Each number is 500 + 40 x the weight over its row's rms, rounded and kept within 0 to 999. Layers, rows and columns count from 0. Numbers have three digits each. The size before them is the row's rms in percent of the matrix's.

# layer 3 MLP gate, 768x384, rms 0.0711, rows 43-136, columns 288-335
096:446521508548491482456517498463559508539480425467494553484512517464459501458541578512570479577481458527561442480390474522442499582461405538534552
091:560512559479522507501482491510499500562504556552552491470416506504529510497451511530479504472579530533531529451531477571583487458497440456507431
104:532549444505498466484470453531404442585496569442445529464437464482444466504480471577561490609453456541510466443550525489451602484508521588500463
101:493552447494547468476533443500511526484506455527465514587452444483474531519492468455587510487524492461493530569472496461453567525508555466519502
108:541475508466515496523504569556453501566463475481474513492427511492577521476565475481472568524573462475519541523504556479431530512484467493517477
102:473511504550547541328501530572494477487549516468461494491459574487441448496427465524501527525523501478485479485432522547506441500483473425499434
091:477495483532490490535464518479430536511506574489480439498499506488553429480469469446575557442521443392503471558531488525520562441519581508541508
108:532574536522557487459495460513552490530477511496513520546578483516449479489548449461505432490516488536498526471508467512519443468490548507497474
091:533498536534531459553502451498521524420473484475525525493432484510547441489489503496481548537507531474523494452480521431505453555563542485498456
094:499486513472506468573485471548408435473477506518490506443470439523479463522595462498503537475458467566454491505558457508575517502520520519566528
088:469507517467547510471529414393498492494454443501520484490503504533511464505497546513583500554540525411406490468458531511549507506550417564522449
095:482510472548515492526491530461541515487513498412454493554509526464479541453406592518487463581489534582554488532518500493499511495430525506408460
084:527497512603501474427581525555510503516539498481500568538552490504482497444503528433501497534457508479509533523562461548464513516512468494383488
098:513500500438437483501510440485518520504521451467496490509521436554530556487476476583511524487516545536488502552513511463424473448543491444478555
094:533459566496520527477522542513560576570544484488521483572484468514479467459463476451493499554506562433494504507460473480534573518437510492473494
102:471500474556468469473482534518475494500452468466475515477461475517526521499470544435493555544428535516476569474457513544487517483468492591495486
104:514538575510498484540479487463455484518500450553556506446434486482552511486451489528534527465504555484534455461433539549512541525422441489531499
097:571551515508451436550561508478443476475507522525457517450419475492520559459422438554501506456610495543545432557525431536501484469476524561553462
108:473443503441526401490582566466452467498487499509477491424475441520442590470539492486522456454472513513468494511585462590519535540541562505478546
104:529450499547526495458548464561567528543509472603460524424515455495453477569503484458481484458499461559478476472487508485585487530529490478527513
110:465522475489560539533526513465445444494437417454504542509522492494518520508458514462463470529500511578456536495475480488468484497453454482550497
102:489537499512489482473507505521463491483513460485512501516538506459454542507575520451507466513509451500500515495406506528482497512479507517450494
103:551500493435536517549497489462521518545499492582551521581505494476477511451564573505514486538546484509563505466553481625498500505501489424510514
103:523540537503512581530531495519496502483525492562499468459515537524467547536493543436550447540454506534487486556498479473566570482445558519518510
100:477499476605489536454503490521502499469505503439559517541485515497552505524443502611582409551504524565499539483490550494507484492463567468522545
103:457494458544429503451488449405527559479480465553561499502442521500453484514561535530540511488546545504448507517512549481529458489528530529454483
103:459460549486437513561489540535513517451483523473580535479495526498494511526473554489416440458558500510517578530471512445500555465465453480493492
105:471514521511425504532547433526505519451537534502539572544515532448481435553520552487500516603442461495470484502490619456441508508472452490453445
103:520511576434494483568505528497518472465457506472517510452475495506514499485467468473487515537547489627449558491514421486501518486543471461564482
099:527463521474536523448517480483490535479509452458478488525472538458449467515469501449485469485470533484492472561527548578501464477516585544528496
104:526512481570438560594530424563441527456553445511517498462519454475447471514503476508521571523481508495571527517561488584523488473421540486509473
093:530465549543460537485466466401487484428407446483478525492518585479504502467528469494530483448567454524446544458496456472477556534471431514499418
107:550489558522457449442504520478521498501517465463495521558473526469509470515532471446498456382427480528486483540405560512495461534480452497464423
104:534460524533481543491460488427509494537429510531455491577537536559526459522466577528504504434483459494523528517477478517500537439462491524472550
103:446453462482479525499498454545554473499531509544430598474406457427453418485535545542465453534415570493503503489494454471463506496446452517512499
101:560525550526492472449479508471542493492520390463516453518527432465490480540488548506542475544524536559477477474458545455482541465500536592526419
105:551445501457472499466483474492531533478435439509509573525454578517437563427420551524490492576473509548502540448414527443503537514447511510454464
091:454475460603576481470514492427518446438479478452488475550464550398463535553505541514510563533449545562492471490510505543572494512449450466520444
091:554473442403540504527516497537488537468489566518530504451506574543570518451548456487504538473434531512535530547506464515383469425493461497518542
105:474550493497595513501467473481508398471481443529520492468491486507523477453461484540615453495491389542570521491492486415488537495480443496408548
105:561492543442607471540500529550581476477429558457553491501554506453469505529445451452500544477409420527510541485528559469531528505594515469461524
115:525512557486497579541489488527520526590487462429545518486506496538501489478524463460500499462409499536505479562463547467499540534540535428517526
088:513516484532537535483499469544527543446413514478537536525507497469506559390499565550528514573465501458454558507541556551440496514503525415451398
101:556460523559439458473522511509497544545419538488559562483500545450529527493527493557510537540518510496450535378530555454481453493444503533445467
106:518521529494461466499496492472517533486478518565528461514516525455477553477500513474467548464489542467561539551476473484548497516449419498465501
102:524471603577490524477466503549467482545471445493539518467465547527519513514522540455479507426483537484585550483424460522469489509505436472496469
100:565434515554498566505528507558455570503434445465518497492482521454472574442439537485448497457490488489476422549522475496435452475482489522517506
102:501550534441535517530518480571499551511463537448528422489559465463476516489488461526518507512465568541509566583548452596557493426512486458492531
105:496468532541521437439481498511484504477479586476529484530547426507556503548502604467556515506519537545504463511462486495511499550489527546466459
112:463476479492505433540444542574423465550554544532523498475487474497463567462495502511510483474507520449551454521542532559458468503492531535477529
105:531513537538549553532521459496540523455522482461477470558461501524487455462429503511464441496538528529528471479511487557496504492486497489516425
107:484562469546576529504436480490465503489463461466536570570417465545516463493425450465467488543490526519443521480495509521572527488500440511462513
101:475504505519494547497440462521455507501530579464517445521527497500491535531424517530540451425528512509540481447517509541532514465505437455462537
101:442556482566495476544508474492440474508550525433448474467503495444557538489498550456426487458500456524535539563470498493521466523537585517512527
095:501468459532532498485476537505455435478440518511471515533435484496470444511505554603449521496558600460536513497500569526511575558436503487485462
101:520469413517496461492507534479553468468529519466549477492515494546491435554485516503479510503523485504501454454491479468480557592556530464495519
101:442531540503405450569517485495486501458471482457525482459533530509446452430485508506471473496498493500488431490515535488470524484468520536453485
084:558536508527534471450476524541550507386511549474513570479443451527478492489439435495561505554568559524434523523522471540513494502516439494508441
101:470500474491577490472415506561523547475570528521552486448493450531481454533511525529530512494502382555495503477471514515472518507551561505474499
101:485460469470521480552471466510477544554532448480562540501538496523471463562516478547515500503459460467541522469479412560553491432487549534551455
101:466554475518491499520519454503505545564527502452497490519507469483539461504540524517524535537419552500550494485511493481468520503469492487477487
107:555517493521532466545571514503596527525518463496465504463528456523414512481529517458499468551423471491534573519425498493479519516507504535539456
077:498570510542405520450504574541424504511472555508495528464445546498426494542507514477500479540410473422423558563474484509505498444492494464492478
085:441527476502458486523484533513498489500524454484444485589526480503506537557541462471504474533544466545445568505571510540449469483475560461545524
100:466525483487533444486460487475533486465579530530543455480502504527491449531495592520555490525446532513493561560507551517417531498460485468527542
098:473481497506484504510515498513533504457481496502463534433489542518500453509496449555491472415539485560539506530518543418440547487489471461554461
084:421538531549445497547455509449464483524466519508519605488505434443482515442488564462516498573509577514500525482429427507447490570459503461475522
098:562552517462483506505464439517529444543484518517568511466486549464457413517408524543488528511458506460494535496481509378464528513534552545463485
103:574463567446515461539526523512455469476496417537450471502550550475510392489452513506471408549532549558480518443438502497563481460442550505427490
106:506465540401472541526481540494484446481439503414553510487481486494514552405453535487559493506416513511448463463495539561484425508486470492520498
102:518489508452477556510527476523510504480512486574533450549459468506523498535481542527511537482507459522518469476522500454531497435510483521465463
093:513504426513574514456416512530491527533579579503495543505510566474526567465539445495496455528489511419581508574508479426508533462593508538562450
107:488527497456485591530435518531440481491544563486459512474557532450534530502579417490482479452410492514494449569501481516531464544537582505436551
106:508549521438479478522510480541531476471520523572511558517447542435513442558485525459529548459549458479573531474481514501523516521524504529494521
078:468506518461451479494558492531555466463504524538488411549496535431487519475529480531481505590442541536483484528500477486504459521600494509501507
102:546550495443524470460470460497445487505501582479505539566513479484570487524547555539533486465541482497552516552526478574492473540489519546448460
104:440563528539541460546521516517499512468514482463467524527506476519428476470550505560492496469488532554557449522552553501514500514509455483475546
098:472490578488523461535472523495495493500452501448513510531505462535484511526493461531460529556473500491451513442467475522544470516474435397564545
090:473456523576524543538548492447479507475523516521525439599435529503502508504480582429513449505479574521491569446484421497516445499506473493539380
111:562495498569481493511550462501526474535447536545520521500495542548500499531400516526503503577526554568484463482462531554500436477513438562503477
110:533479522563469481472483537470493493446466488495484520418572506445561500579484473533488497497554523520554443513509486555473517506512471449474570
105:580519478519543518487531496461500541542448520430522501538494498485505529510541571558526467522500527509480528535450494511522506505474525514492529
103:520566492497537435494492456479495449528442513531481391508563487458523450531513490495509503485517489512490550452528462518511470493543582552526493
123:599547454519482518476486451573468509539491504513512541497492441491476534460479474485435483512420430439447564536523517453504506518510459505512530
094:484507476558467474547487518448462434505447452511419487488500476481488496532471518537452503460496518564447551549394471474458433534532454473452569
100:506534510472521528547513456511479552494489498493592545521520556511509514490486457496505454509530478540536468477534522452520471412581461522490572
090:526521478494518488518480551499471505421532454500480438494490504522434566471393521446488495514407511498492503512495429535497563470463506485451597
102:483508458477533473543529477551532472471551496469532498477564538523477502537516491485505474554530550421505440468521509479466513523501507567501505
105:522468588470537474478409456465535482479508451480512466493513478599524443501467571461645544570517420492492484483409509522499414453469510482507453
101:452485463562433451497515555536568485468555437556532482468433508506514420456511477477525478421561533462455516502554538548495437595466477463543514
106:499503572482501544507527443609494501524576470422572514490518432481404480521551455495438451468471524445510438532515476519443560541574470509488516
119:482607385479510528530472477555498463476558519540516486362492447563471512470504528511536471494502500499497534447520500484528614546466488569527507
103:468503532424518500481529473521556479418552458478474484540543560503479447580462515563537511557491482494492571469490487545457503486557576529481530
098:561504472455474585514463498478412483464417518463462553445445487567411462560486506531533488443496519500495494485541479468495443513486463443511537
# layer 3 MLP up, 768x384, rms 0.0739, rows 43-136, columns 288-335
086:506452511494551454460460515510462515514430508528517503504456527447486536479428512485498493517494509562489552470485423532501524501474420427521524
101:408531521516545561535479534562504478472499484468510568478545469431517490536526491591510477515465565517552453497510489499494500527463486480532445
102:540461471483488545520496529414527508432446459587576501539554525475477499492572495473434530449503455496455511421481537524567493469506448532485471
105:536542467502493553531513485517536494444424497492504513508585489526509513512530451518486533566509522503548563513538492566535492488485555497524569
104:467450402480452530511546559432537466509538408555521476474488521467577475516514509472469516532503482503544515550465503512541533458491481506536459
095:596530528462463546499511501488517461536506501481519467482533460509525501522526460598552499408499525481522524521427483466502517511559560514479489
096:459472547473512491482532485517531507494529498524497491470549517542467597477449572515414483496521478509515485466450477532429457559573502553545434
104:531522488547493497477484491440474491510484510543509447468439475471503515469508541464489426448534580520570475527422589487497440472499466572480462
096:514498469467463474509506540471506573428535440498538493523475572498509509440517454494490528471449458534558429522524503539473470479542496491517508
094:499513479501456558528467476542575559524573508486509510502437484492453526505459505468524481491455532417503524589505446505453510518509495479498473
088:530531473537499482518491505510547507414511538464438483452506457553519488469375501500423484469469449537393454530525487440511483469441480465432470
093:462530506506466556537468461519532531478521480504532493583475577598499476469455533505525507526461507507492505481517515552493536529448400502552523
093:519529428501580508509476481588528509494507477448444584488554478535519507498508450529523447421478491513529528445501472539548498544499459520505471
106:523496530425484531425480535508479456493515405546498493453508512445457441504517544504499498417484498499511550422547521502518519441518510537455449
089:557548508502520579508513519489470503512541538522470508520454549559471534440494463485496547480434588427478451483441497520509490448498441441604459
103:549496459533527522390502489445449532557539468510487597494519488541542495513507455564519566528495475472505588473525455493498576461526529535426512
099:480483445469492463507441520535521541523493501518488490539501500484586471533422525518472534547484536495498483504508475497503466546517522554547484
098:467517419498515528433516530481460474523480451524527514472500493494446462535507549421572538465509467461556519484498546520516429509460463500495538
100:493496493506522484506460498541444535535506457505570526477534532482413514541513512508526492490458480444518544500515556441562527532538499527555525
107:575484506516489548458516583522465522471534500457478587542514574510512468493486472524529515533520536520535495593511499515522489461476407438529425
103:576527517503532515544451456458498554550532532471488472452494460511419507538464543494480470490448471576459513596481455471463471516479447506489495
103:486520422513498519527468486561544503472564492489451464531501434447480482446487515487478516497586513535433459489450535544516476496504547571472451
104:508492508491508552488552538476481509519452472431491463514532566478501505459482485509467461483501445491524449493521478478413460501507408448458432
100:506488460487513471512491534507474520452496497498525510532478523499557581458557520450475488493544498501448488467445529482524572522527562606518415
098:465509513595460494537492462535439492496518518502454480496508450525533490459461475524441487557540460512537428584503511481459527491476557471479451
095:576447505540454579506560523483409463608500440474511439483478553527546545495506450470532472516509451582503527523451461520531499486518472581488456
111:487425549555456492482483576468503487492483456504515547486460489499468481563466515529596458490545540443516436456457517544507503496478575509525500
101:515540489516465495463511453530516498480541462465462493550480460527534456515512509539514518471470513585481526525547475467537539442563478509495510
115:546479527554482538450533459476469458508496478597491517512441476577528442471447502529520470486509524494483495478543504546490460518482539499449454
098:585517544561468494500514426471464510423533478469482595452475474513464476504543470554495522518533499510482483550546482521466520506495515495494499
103:528572497500455454571465467469462544486567466538493541495458508463463519537477528447544458455422428521500462522486451540541468437519394445462420
096:479474563537502467526535446491398604537509549492556582431517477490532494462521562444456540496460469428508484526511546477446541479410473465503485
101:507519527503513483455539476615508467447453543488506466474549546544506509491501482456486478561424447509460489556608498486454490529584546508500470
106:447475580502523502523512473554462473545487485513569512484513451457568516542466480490508542445516514519537472539461484419531482521524504454523456
103:479581510498423487540511481513455506495503480491452434431553492424523505475583516521498425525439488582494513532443441436464497557494495489471512
106:507499425508502457502427455523551448490495525483497530482481550532477485490490430452470523504517407474475489542481520443557456590521464520499437
104:491464483434526538502469535545537568485534529539538486499497466499474510513541452547531508474507615501511528496496518531447489492490445511542546
085:525493466474482475477494480493421480524546517525542467502481544492528493549502438555485501491460527554524540497457505590520483518548507540540517
093:524478559583498444467478451507458499546467416547479527494464479468557521503533477536473507529520492535468547525497428536487475510489517490470532
104:442478514497472475503485458500450454539500425529523513517498448545485541467453514581552525429500514506555499472543478466495553545466523543472486
108:461472500470455529475507557495494472463498521533502461500458482515567542529580566464469539527514444501507519562515510431507428567469512519474527
107:495446482465504437488434528541467502504399575506512542536432503504484522499500500532501524508518482506452556455536498603449498470508543479535408
088:513460493457567440529492431520505463504521542505536526451454458445457488570580528524412499483490581496484486520557505585513510471524479532497542
098:471524481480477520500491534529500498571487547470553516523501454502486455524554489507471550471495529456499525489514525516531478530516589465501547
099:490445470491465474531525495453613431524445488492498480430581500563506509462494508525533518433468513507547459504539472500416459449437469486451529
097:502523532540431488515496501521422525521383546474497566477477471446464490485458544446483540491491462512496573458456456554457469528552557482470543
097:547476549433438536518526512514465434498479434550443552438476492463473543487498506479455480531478492491486558507553542487450541499519544575525494
098:571572473543453542537519492488452463452517528447574524491558529545450517452544548511529470517433560490539501501480531531503499518515413552526483
102:522476501500534524436423513487446524481508494470431543487558475502442396431467491491519471505541468465565513486444583496518475444529525463461550
111:469452505488572561480412479535483476478454568560490505526506466603532504509460616519455496479511594451485473441480531527529549523513495540497508
102:461520375440426475510484527550556506475586524398546589513509519550532524473501479530446435557467504527489381429456522483526492551546488550484602
111:523385499445464469528530471493526588527574482449494504494502530515478455470568481477472467480427438471487428558466523448483530428520515431461505
101:398501516497492546474477522556494514533460502462476492483456457443469481592517489527474491511495522476528521522521537476494536482471509528456490
099:560488482536478560474532529530457563526572475402484528487579501542477461483509511534540546500537447444428503503536512518479464476425434481492500
098:559468481568501472513530476541468429542511521564474481472517513531497459468524455549480495479571503523518485462446533502519531514583477482440525
095:514515501440484536507531472544494464418444505488448522494511501506480510500511503461455466515490461551474491506502501560499490559513484500488534
096:557518472475549505440516508441437480519488463542513546480489432441515439553514502505410545598447484458515482569455465399496486481469450430495498
088:516516510497494481495473477511486530553445527452450463484484541543507491509532474522454491478558514517535506511422607524532558458504559580510521
096:512504519445500503519500496546544477521525512509514533491590575585512497523500493474549516505440475549556507515530506510471525490489451530487506
104:540487598555464488498461440486508507523473578581498508478522557496518521477502528534511541524534449545527528545513528534563550493510571522522516
100:574494448445442488520540478554484566474488475468498465477539544408396506479463518518469480565436496523553506461482450505534548450444546483416531
112:479464536458425519453500515495506461487473527481506488447552513535474556472508523483488454511524462464461503595594474530438499546466533502537475
089:448424448469543497429508571512500487498532556546519515463490515521531525416499493445557503454524457438488496576527470504520573481490542426531472
094:507493424585541511489501493464566514452489447486477548485475485469449543470454518543497563487579425509534577507520572567542539475431557531492496
103:530521517496436459455482514468506569541503398515494475472462547503478491588473519420500576488550508517515487587395418474453489465531502495517457
093:516528563549432467443495422517480509481548532505523528532524506503518453514516483541522548549540386554473530491507451500568475575425572544473581
090:463490510534560493548475431535530525550535492448423520471527497434504487499575467512499550495534542488497516504508562516535501535523539594605512
099:454494498547553523512555428527555513559530481525440464593507507509539505525574484517446531465437466424516465490481451435478535523533507462479481
106:539533539561502528501512518608485519478539542545551494464510492523499539529480457486515512449466465529484485530562585556453507475612519519508446
105:548462460484538472503446451468487531497491466496551497473495617531522497363517455540464453535565502514536507523523559460498571560457510490520522
110:435477501490441536484524446512476527498563501488570470509432511565518490519520577431579539437432502492507472489472447474489540516517526496512521
098:464592469460477525545426539562525518491498479443497577498553465474492565496467470524557508503559549519527505508517485487503539505593462423484498
103:507568530417501478525529464547436522518520475412614464481512562505517431514499478479497469537477525521516535503433464456471538526456514516496502
105:532452479469413482524504497533452499534538450569486460461474512546524443588470518535502449517492512484552505488497490454429485524490514463534469
087:523515501465461480486531484475430506570469525463476480492506458452519522507531492478519483500489518486500519494497496516374505537540496485415508
105:538490522537465518511496522515458491482508490589527502515493519503512467474575454479497487525490473521456580453507515494522494440488522529627501
102:483545492441481484567532521468481558499445562487543569548517448543480526545565502538448524487529460465487574541542496475446526489501415573574488
098:470546487490450574543536491490517501472486549488556512461522509490502561533591545541554489475496520391543549529455496480471495504494512490512495
089:511500447497496485442480467513463466506555529500502550534517465526553536512416455466537520543523451508563506453498568544525506486472500598506527
108:504553458457515473542456499499465441507507577496509482469562552471507483569491406574465488498527461560483507513550499471504469453568499498434450
109:480514459496471544521524488534451492614598546439511515464498514482488498527561497495484479460502469550472548537478518516511536530537445454519483
097:489564551518456568512482524453493496485544516469588455506489488524526442483489553418495474473492449503471523447552538540529462494524517449568552
105:431456505510545510567504517461476526510584491472439489496440566495525487598471458461547484597455562536506461546553410499459520567550473489493472
111:476482514529568509512439492444517544415491533574558470492498523485536474516493512539493489500539509464505486535516559497497459523496463493527489
099:495537470414469498586547466487523494446524449523506486435480476526483527528463562645573519500504588496555508469497469534516453432549551464516533
101:433454485538515446535457540441538469489565410538446454537553482500528493458474511526529510450493512477477539529426468551507522515487489505477514
090:505508557494469377536500480520506575492533521543468491475521482566514468410455578535514458479530530531483539535461467527494540456509443497499483
101:499525506525540561456494496494518403485476429500452519522471494501517483495533480523486522476537482501465504535469485444499434500540371432504480
105:422504510542532547429563476481469467537498502515537474464501512449514502459447532543471468504438497442559526538486531527495570471524471472482492
103:452489433521472508462509485464522537464512487476529553423560550484493537488560458472485519600560511508450530463536519480543558516466504487477463
105:562492504525498571399479547532487563452453513559527589540518439553490483520460520490542496432492524507491479524545501486469469480526611479517488
112:549446477541496516511509419473506472485528526468509518537458515475573488545551481605553439517467511493461479465511530550462485567546572455511503
104:502513442517524552489500472492496448491564439478529456503580496496499529446522541517538558468522488494504509456502571494411488508455546535474499
096:536554462503489483482621547543532458494508541451494435522540457443413491382525527514465496488515520515465551479487517539529471499410596472531463
# layer 3 MLP down (transposed), 768x384, rms 0.151, rows 43-136, columns 288-335
089:579544533499535525425503541457479471497550523503538466433490472492521538509476511502489514463469527494498479504589441485532515434537484556539480
100:443561593423491529490541469549510428482532494456567456530463563496443532484432545518429446487504454533536461588529548407552524487475478555492488
104:461509515460423421541499575520519572436539449616461532479477439547504481544484482469532490500495485532450476483492535520509517482436504457521522
105:534489496496473485536450479526572517417511462510508504460470531490534493488510475604589506454521574576557490524490523470408429407587476546448530
103:474514494594499514460405525441515502479482513510528508468511500488462445508411487497505486458462487467590469506558459417432502478573535481514523
099:434504423530525564547462502462468528510553501494468530455486467433520478506390460427510537440508516513493545505496497465514511491491533441468468
094:494505465481513548530478529484475537524531566486455489522490559508539405520517491414558481378503459435434494540532494504543507478498513510497518
103:515442493535433504520496605523538475474565432491542532555452440505536492458526423514408488477456568473454513482512500492486464466529540476488493
096:534446544503633460498496513581427464486470529505425484465521521530411492481490445449488493487544467456562554396468579467430481459514516463502502
095:499514515473521439505467482590494495487480444517538531501573471523520545439534425567544514598435530466446490489496466537545564430482519485540533
091:540516508465517544472539500455539474429564518468452506525469457498519547516510469425560508501476435426526507441501509488426539532501520490475462
094:556456544532515465515531557398479449517458548497490511546458490524502514480526422581439487543543459492596491527525526465489434465574486586417447
085:454392501577475473483515404459458493596466428514488409498580497516421496478525518532533546578489553485534537578552507546531478463454531412493551
105:508508526475451478511476478493474523503531475580550497443594467544486493548540496544454548569487454500441479489498530509482511532489500482482564
095:476449532460477459488497511524520524504550476421523425520600545482535492443574563492491465586594450485491548489447535468537487509446506491527550
104:543466571508497494513499500521527483520494563535529511552504447453465517577494483544472481470508430485474540534537444462506445441524493510477557
105:582558465499534526535397529515510462452561532577451484542514591490510565505497484465461450527533463496524513524533432493548476501476537502498519
099:523497481536509381459528493540483530472480452555490509510590528535504454412481491451490549499560557437578500522456499547465490473434562540535475
101:503520442561481524489540579463501513528493496510569462641401472507548509509530521476485563387501414488504548541492585427474539441568478485530489
105:532583536480478544506477505528489492493524474491514518470550518490512560477451457492501509536579465513534554505418416486542436461525523465461447
105:450529495443481548442619470446473553513489524503466458564501449472447526463585520486525508381468505508404514453449514449488476497468501492514540
104:538540518529482477474480509509532498540473442528546461539511547529493585496463535522484516576491533503470527508431583508493451525534477509485539
109:510499430488437530550560523523534551524518464534491506572489530415509543526484508425464540579559489502447455520550432510474575450535473451501474
102:531462605545504474443511477550475562455538546577455521454446528452473530501463511434515512529554540509384447536509522487509532486451463470471486
097:450456540456433454511527464479469468505503492527516466417522481572576477516535525499540573439504565474437466403495443507464546499526444508537495
104:446493491491500514575537491497468407458500514509521490416472408543501543446520464482453497479499463557524535465473575503423502466453509515554495
110:508531492502461523483520554529480492495474502507544539458538432474501495464497548515530507396466419535466505453518432490504501560473480476506482
103:479432560535554465529467495427527497495533505507524507503563525445525559493545462497528529587506550441529523480454581477576514451508488591550476
113:501388455498455524431534528463447433570560493549431506529596535514507502473555558500544528432506479446475394459559503505498467471462580486481486
101:474433462502501620491510479401465497517491488458478504512491555572474496565550534517531531525502529500539530510475472533559462526542529427483486
108:487504522501503489460507508468449549491528498545511496542472488505462543452488452530508520497454493517517557493477601375480496507480467430466462
097:444589479529479483515503538462441473514480518497479515588478514509609482519585512489591471572495500470547480489488492498559443479540479502468548
104:522450475546490460514488489501566545512492516552453540471505506529507568495469488467485489483485424474525485439556418524485508519493519547484506
098:505467523380500439507503457456508565505598527504481513502533520475557504507475427453456579498514490523586532531538534519489511492506529524494497
102:516539497501523429496459538506410440598484491467492457475561484529522477501476575525420370591426470495489492530517442477577455504495533490465480
102:470558546510463549517482476546481538540534478435443537513490425481512472488470503503577478500508582492529577562498527584418570431518490536564485
105:540525544544482425543513538530479409485534413495448458518553526419480468432477497491418527471502500480485503561511511508508495459552497514550497
091:592442487461490523468490520500519602447446560426527497511552446513506474484509470533556461453542370485513519418454429418466509466481478490466579
091:471530493452544513525480568469566483443542539476440496464568566549420506513450493458495503483502493494484555432513510455527475498497607489552503
107:509465482489495449461492541521450455491512494512542543526539525539499439415460464512430481487498599460510436508580536485454485463536548485513496
109:479622540458466586524545496472520505482556465449517470461418461519534503554535562485482438632527547536462553476513540461527470519494492565509511
106:493502497538563498476435490542463507543443490478440512516557523467475521585459537511475554627511453481580468528509482537563602543515521493576485
089:460471536515486473541492541501472496440477516505476508487539517427482542491500548575542483514484502497470521453487437540477491492472450478535503
100:505507470526517538556484513491459469474453534437519546509510565476486530519492508582496427548540470530475448508544477530515451514421487490441442
099:450457471498487542431490533485536532517539503479504555545430443522438481509491546516514488493487561559500500584534619506463416576548530520506477
102:554427519500482448449491525474448573533559494524516467458507471458571502501487490567453496432515525459509533520487555446518405495535526540464522
097:518501472586520469502506439490575475476501507506446483442490527448543523494505435456452492442545473447483483476497488455494552542501489509525508
102:490490580468579477502552519550503489509497531464554486492503509506462552464472547495436478497508488507452431476546480491480554528465512531506556
102:495477501516484499506540524479448507529482508485496469498524492507509522424468482528437560517421519554524512512473478452549516497528432443488459
107:513473489486546488530430544478482471554477544510495523479491513516516458458444515534460541527548558457481447440557528580462525437569482556560468
100:532490484502557499451522511485536441540482539467442452477509488499498475457428547502401459592542480503509564486449445508498536452438523469522520
105:480562480525478516495447520545465530552541528506477557459519593545588494494451485511489429500453462520512516510437488498431504484540472464528441
100:476586522430446475486524486464440504504489439492482443542533488485471464436491554482485547476460519536530513582539485494545456538520555474526466
097:532495531486498516522484509578534544475527486502470475540423494497491509531496536504492404674506595493473534529553484507508595480530477487451516
103:486493460515471536555545464565488582541504528514445453436550506550557509499559485451468465470521406527492434499442441520488490448577491471507495
100:518405478501533579505465507482505492519535489515490508479513484488546514466458469595506531493520554543492486530476511512456483490461532469498487
096:506488537565439536504512488540477505496538514477510509479504500497451510553445560531484481508448438617508475442517562551538547449533502507451488
088:474518545577453454493535443533504528465498433471468492567470511559436626495415477542531533516469471489545429477485431534475417516499462507548435
102:537491529440490533474507441508430539478471474515486473505475452425482482479538530489569473489521532472605508502515544492441469570442430503583407
104:512507559498493507581517486467536512517549424521465556533464495508411433510463493564498487582492479488604531540473457507480467491507533497564498
100:466538466532522478548495468513501473570464461537546542459524487477554400558542532506498515520486570521438517466561542500491528487399523487560526
105:459515574497468507499506537489566536488416514464539530477469555575486516440502481520547409452564437498522531514550372458500490494476516479514492
094:433424501506586507455518515446516507487512519448540452477528491573613525474481491507525568400517459464579515551521502516530523500498493529558476
086:498550485568513475451473518505517495496469521490446517525512527502475556525531493512466433470523478494525572510485572459462450479426527553524581
102:463583500510489515501434540508495508458488489507576498510570498473430491577556521509482487546473635519454524479567502512536456476502525614444541
102:460507475477468484482499485538453519511488542524509489444493449501452538482457444463500504514498476467587459510430431510459538563498539532470510
089:522495524496505454487479528584408494473510497576515484528442426455480461492435519397499465496517497576467454549492509456496438502505501533500534
103:458511493507519534540541568493463530459483483468435488531510426505531547463524444467541451538547497528515493498529477578493447544450491545528491
103:533525498463454554479440514536563532552518525535455475504574562525473476525483522510522486549467520441481528465465517518493513511543496469485486
103:430448519493477454475486514445447485526534488485528559479476566496518534474486407495431487481505486478542552507533502496529544533458477433521532
106:522481554516519499559491535457447569473516566491581471525442483449524546505540495516513509484564494586487488541517474476508531489486459573469487
097:464482476494423490443452514605462533499510554501511574485455473496536527521429439580531465407522574487499452507526445490527491470488474522486511
104:519479466486482491533611472425507510516499430535483525508495481526505491529444478457546467424461522505489538441498564505492446531512508579557551
103:604513543495436509502484455496520583511468485481488525531481388480572469503547470522432529448496445494565517575545494554489483426489508526509456
077:482427500480533524517553493483507538518506516488482505448496477529522457489529563500539505482461502515542497470500560532435489519481564495535483
103:519502416451475467498545461525454412503514460505554516486524497419448502405477478474496516583547460520517512513563535372464518482456508538478469
104:534471524474466462535464443552523542516470451437411485485487496464545517496447442461497458441504437474466607523478502537516505533484440526520483
106:467480526528511462549509451519496459536523499430492551468509549562540538600472564573598503509441496536465519484433468556514469469520474503537492
098:491456503569553520397465491507519516516452476473492437494542557432478501468452598467473529525473466475486518514618470452487425459501511449510495
108:511514458450527518534507573494479517520459496481529460510510488538556555479464487511529444566523535512494546499477499588544563499505516465487468
109:504512502458451526519494426521531569484469486527515521511523516476481537486454493521508487420545502453516500545426527583535502466547481451501510
100:493449542533532505551492458510466527526529446550545474437543529465498543520465535541494511508511542510467487457441557535446533489496525477474562
097:454467470518568505514476526502419439504492540487503539456510516471512481438438516427484470399484476510487566472461468439497488496446550512529409
107:434505495591481451590543545387489483557505482531434517511571513455541493533556497427492492577513551573500581511552530522559510448474483532506490
099:528587475520460600454468494484460417503456508526513529506496462492456485527434525542510434442535490490455517520498474572460518549580476440446501
099:523495485487457454512449534509554490501451488597520534527494473469535452490414530525511512499458501457490537517496489506504561503527482529554440
092:438481542448546523446523530514558499507546558477550470510512401470483488514560525600482437521505492513492561473491506496439565475461513471452511
099:567474612473546412473508583484520509511410448479470484483449487413498459596532504504512555455589436546460499509448536467489524558487528472418494
102:484508486502510509524447473491523507466523533505460485583496396559512503487554550479483460451493494592508527564523510509453494512491496502536502
102:521479444556499538519522568507534525486562566439546445541445520460502504472511545490451470594507560434535504467533564487525527534353451500544559
105:495516520464444553499481432465523471503559398459523479544441498469479535526480510488526448454446446425532520554443508526455489482485432528513461
108:520489516452521424447468411531480425502550508465491453468545549521555513542526500499543559488469606485435487482432557544499540523537445457476485
106:463493472424459471458556428444366534569544559520526535527435517460533513452513565525442493473475522516502488528481503525555471566511487502555510
098:537416473526519525486484487520512493519540466520513492513453555468422537494446484470460489510422520462484420505584507500531504537425491481501487